Each number is 128 + 32 x the weight over its row's rms, rounded and kept within 0 to 255. Layers, rows and columns count from 0. The size above them is the row's rms in percent of the matrix's.

# layer 4 MLP down (transposed), 1344x256, rms 0.0624, rows 381-384, columns 128-255
size [ 99  97  95 100]
[[ 97 130 116 123 111 176 112 122  89 124 165 130 146  77 162  95 148  99 114 107 113 155 121 131  94 130 182 147 127 118 157 146 145 113 129 142 125 103 122 145  69 153 114  98  86  71  80 152 101 192 162 147 131 101 140 120 131 137 103  92 111 178 123 121 142 102 118 126 169 100 118 204 145 120 118 108 132 161 150 139 168 111 127 128 171 145 140  89 159 162 131 180  83 151 102 165  88  98 158 137 151 123 115 139 111 162 155 174 112 174 123 121 140 121 198 124 177 183 129  74 164 138 237 164 147 144 129 141]
 [ 99 107 113 108 139 100 161 113 176 148 121 134 118 104 187 123 118 107 132 142 100 104 108  93 148 135 129 130 155 106 150 101 133 124 125 193  90  80 111 103 121 123 160 155 149 143 166  74 109 122 108  72 141 128 135 163  72 147 138 104 131  83 169 140 146 155 175 187 136 117 113 120  81  88 106 158 146 156 143  94  86 131 152 131 159 150 118 155 147 172 109  64 144 109 118 162 189 138 104 126 150 101 125 128 146 139 195 142 134 118 120 137 123 107  92 123 165 123 100  70 127 145 201 155 118  75  96 108]
 [111 154 120 127 119 149 136 110 164 164 116 133 110 119 129 117 110 130 174 117  77 114  99  40  79 109  92 187 154  62 135 139 122 114 105 137  93 127 113  57 154 120 135 134 134 140 111  90 161  87 106 141  99 156 114 133 152 151  98 106 150 115  87 132 127 135  72  78  91 145 110 124 130 176 137  72 138 103 137 112 125 142 164 155 102 149 141 102 116  87  89 173 157 121 127 129 102 131 137 137  90 131 142 110 127 103 124 140 100  88 165 122 109 107 125 114 106 106 108  80  83 165 118 132 127 132 110 133]
 [117 113  97 149 162 156  52 138 125 135  91 110 117 150 169 108  80 121 128  65  99 107 169 103 191 153 158 157 138 139 140 146 180 117 114 148 165 161 106 143  99 129 147  60  78 146 146 118 168 119 126 121  98 141 110 157  85 141 110  83 132  94 165 184  96 118 142 114 172 147 182 123 116 117 123 104 155  87 123 142 112 123  91  62 101 138 144 137 126 120 128  83 108  96 171  90 116 116 102 147 114 118  98 101 115  88 132 129  71 117 136  96 158 149  77 124 130 136 118 185 187 123 113 129  88 121 160 132]]
# layer 4 MLP gate, 1344x256, rms 0.078, rows 382-385, columns 128-255
size [101 106 101 103]
[[102 115 131 127 124 140 106 116 141 106 108 111 158 124 118  92 112 103 124 128 113 140  76 162 111 137 167 117  84 140 192 134 118 156 123  93 131 101 138 127 135 145 141 145  97 120 118  98  84 139 141 138 191 142  68 110 155 123 166  82  57 144 101 115 110 126  76 111 157 174 129  95 128 166  96  92 132 146  72 117 170 217 129 148 154 154 126 169  70 136 153 179 141 133 100  77 109  62 136  87 162 127 107 137 133 116 108 136 164 127 188 152 173 133  94  97 152 183 150 113 106 179  51 107 141 141 169 210]
 [138  71  76 142 121 149 112  90 104 104 136 160 143 108 148 133 131 139 139 106 114 101 104 160 158 207 159 105 126 159 105  57 153 186 128 160 131  62 129  90 163 142  91 104 121 149 121  88 125 168 162 129 148 121 209 166 149 119  66 125 108 118 174  69 102 154 125 112 172 174  95 114 158 148 144  91 102  99 137 130 147 124 173 124 116 119  80 142 139 139 130 135 108  95 125 200 139 128  60 121 148  91 170 128 144 186 192 121 145 181 131 169  95 146 112 153 143 115 179 160 149 169 129 155 149  92 150 136]
 [103  89 161 117 107 149 132 114 146 107 118  73  85  86 106  89 102 139 146 170 154 115  92  83 140  76 126 121 104  61 157 107 156  72 144 161 124 137 114 163 155 158 171 100 128 110 152 159  92 125 182 137 146  69 149 166 129 150 113 146  73 169  75 127 112 128  95 129  91  86  70 150 131 165 178  96 127  97 104 163 108 166 104  99 119 113 164  91  91 165 175 125 114 150 148 116  91 111 106  76 144 144 143 132 123 154  86 179 173 103 147 128  56 132 144 133 148 112 103 139 138 131 132 114 120 102 172 140]
 [ 70 126 140 137 141 138 184 176  84  90 112 144 112 123  79 158  94 114 125 172 113 176  73 143 132 126 166  95 135 135 128  89 194  94 138 145 142 104 108 184 130 138  81 123 110  90 147 139 105 102 160 159  90 129 156 151 146 137 176 132  84 153 144 154 159 129 112 191 115 179 140 179 119 120 149 158 104  64 144 155 121 138 149 158 118  73  83 176 149 138 104  95 112 112 172 111 144 100 152  67 157  89 114 186 146 158 110 105 116 101 141 125  66 183 177 141 161 144 128 125 146 201 110  35 160  58 117 149]]
# layer 4 MLP up, 1344x256, rms 0.0707, rows 382-384, columns 128-255
size [101  95  99]
[[128 101 162 165 123 104 137  99 163 129 148 129 142 146 118 195 155 133 112  88 108 138 183  82 107 147 108 124  79 152 123  31 174 123 155 115 143  97 161  80 122 125 127 168  90 152 144 140 166 160 113 163 118 105 135 123 109  63 124 132 141 133 132  92 129  99 138 170 125 145 145 193 158 102 140 181 135  96 214 133  95  88  89  70 141 143  84  81 148 115  49 159 106 102  99  98 109 106 146 195 191 111  94 178 107 117 137  69 101 102  86 184 126 116 203 163 114  54 185 136 118 136 171 129  86 152  56 122]
 [157 145 123  84 137 115  91 134  91  98 121 130 204 112 151 160 112 116 142 146 129 123 124 107  89 160 113  97 107  81  85 114 116 117 156  86 146 120 133  62 237  97 109 138 126 117  48 126 187 145  89 151 152 117 132 116 150 135  56 104 185 104  92 155 105 164  74 114 115 137  54 161 162 131 142  73 115 120 148  93 143 142 221 191 124  94 137 113 137  98 109 123 179 114 123 143  92 112  89 142 136 116 151 111 150 115 164 116  81 135 132 113  85  90 131 121 101  71 130 171  91 134 109 146 126 136 130  62]
 [ 63 123 112 143 127  95 143 176 110 142 157 161 133 107 119 203  81 111 178 139 117 112 113 183 136 161 167 161 111 138  97 124 103  97 146 124 132 102 158 119 110 107 104 103 148 142 124 100  80 106  80 129 128 102 219  68 108 171 129 135 101 128 145  80 114  79  81  72 132 101 116  92 118 109  94 171 203 159 159  88 161  84 152 113 113 110 102 159 174 131 121  95 113  91 114  92 127 127  91 168  83 109  95 149 148 147 131  89 118 180  75 112 181 131  96 114  96 114 101 162  93 169 197  65 205 174 158 111]]